python train.py --num_key_value_heads=3 --head_dim=64 --vocab_size=2048 --norm="layernorm" --qk_norm=false --parallel_block=false --init_std_up=0.0224 --init_std_down=0.00456 --optimizer="soap_variant" --beta2=0.98 --weight_decay=0.097 --train_tokens=156000000 --max_steps=4761
Each number is 128 + 32 x the weight over its row's rms, rounded and kept within 0 to 255. Layers, rows and columns count from 0. Numbers have three digits each. The size before them is the row's rms in percent of the matrix's.

# layer 8 MLP down (transposed), 768x192, rms 0.114, rows 746-767, columns 0-31
084:167165103081174177195147137075088155083118122135139093132139107159177148086160088157167159106208
099:120106091079174153111137135119085099149122161098198129149175103119133125112092128094114149076156
098:110096132159151115170124131194114132161143127090155099099135122106132145089106127123097154137111
095:186162126162137181145084143114101067117116192159046157155185176134080164124137096134146153152104
107:182155093170106152127077151079113211145122131104100123100077207138090122144088119165118161153135
109:158108127094126097158079124080152115185107098104129162052087170106140139142072137068199124175179
075:129171081076160169146077096064130142138104100123120084088177090125167165058137042092128137073113
109:173115153118065072177157118159152152116116147165094120107089163130112094087081077133125070124162
101:129149107080076149100131183090113182110103117157119082116132117174195111161127080143100151144127
112:122140105129060099148121127108194100090128120137166136171151136140139142092139113195141143114123
087:119078094135133101064153153123159140130178133115156121120110100118160197079193164051143107100124
093:164127076160143140096099132122145066073107111149108110117107126087059152137098111138129096128135
095:131177129114110145076128123143164148080138081047119121112100149133185121172115118158155178113075
101:135082121060117147107131134174109041149128139181119123137163091086101064120112127127125129140169
094:127122160116180127124081179090090114134149181126139073127162096121090076148130139116103174105150
094:176093119123148192136135123089120081085130134156072184118085161076156181160096148100111077083129
102:066160123132090137137147075177133137115138116150104119107131130133116122136108095084168123134170
084:097092122157165135155145131126121188077046133169160111133092125129138134124137077177094173210084
100:122135109145060092115097101102090074133198132173131137134197092103134118125123165094170140106127
104:118080146158102133109107177080181088072159087155118165144182145147120152089093119129116174164126
105:160064081116146153077121120152141163211103105142103117095138120104126164128125142146133095099089
098:143143108062086128158108086107173163105138129107097154133097189129115106151166066095200142160144
# layer 8 MLP up, 768x192, rms 0.113, rows 747-767, columns 0-31
098:141142152171147090164040157091108091148144137120126141107170097117079172119107053158126171187128
091:193159136097108117164175089152150106119133136159121117119123114084111140150176148177166103172105
097:114115100123125103135087153131092178095165112119102138103093125093084082199137111186128108141133
101:165130141073083104217102098129105112135096128139138112110138085191171146133078121200112137145158
109:096120149119107079095165187085081108120143141076094142155174175110105091122103156141110170153155
102:120127107083161166130167127168143137122091091137125185119134175169106087109069181157130108143153
102:145129130102128113108084073146168161098120109147165129180027146153139097075151097119137176197123
105:175126089123140106134088108128140067119114144045123086157136105101141184099156092143121123154078
109:150130098160085128155156129112143137112155133101127145093082160118146105079110144162075092157156
094:119194038119111151107100108139099154132035107023180099154113163162147107122082153161142103118106
089:081132131096097097104151168063126109162077112118195152145099117080115089124103122114125065155143
093:127132116097171090153147118108183080118192149148106092164178158121103148123150142140081076117123
100:175172091162114139125109118103138104090134140082105137108155153192116152172119170117118114151118
095:133124128131133139103085100133084130086100114116168073144122187108145150165081152206102169113137
091:176127103101142116091110094111090114055083096147171153077189161186132091177141085082071104110118
107:098166132159134124104064083073132122182110099117129093129163102042170151122129181102198071141169
103:147061104120122140145162164087138099147148137117154161106101130088126164137164136136109185131147
091:073131106091193168177139147141109114084131143153130095151087151131124169135107163173104140121126
095:139154084162083163129113123099146177140124129117099079091201224140158140137156188124141103152143
098:102093088106133155181138128084128195126120106156147167123146145091129111183172097116148138151104
100:121143089121145152139171136115125147170113121127091155180144121184104141083119131088101129128038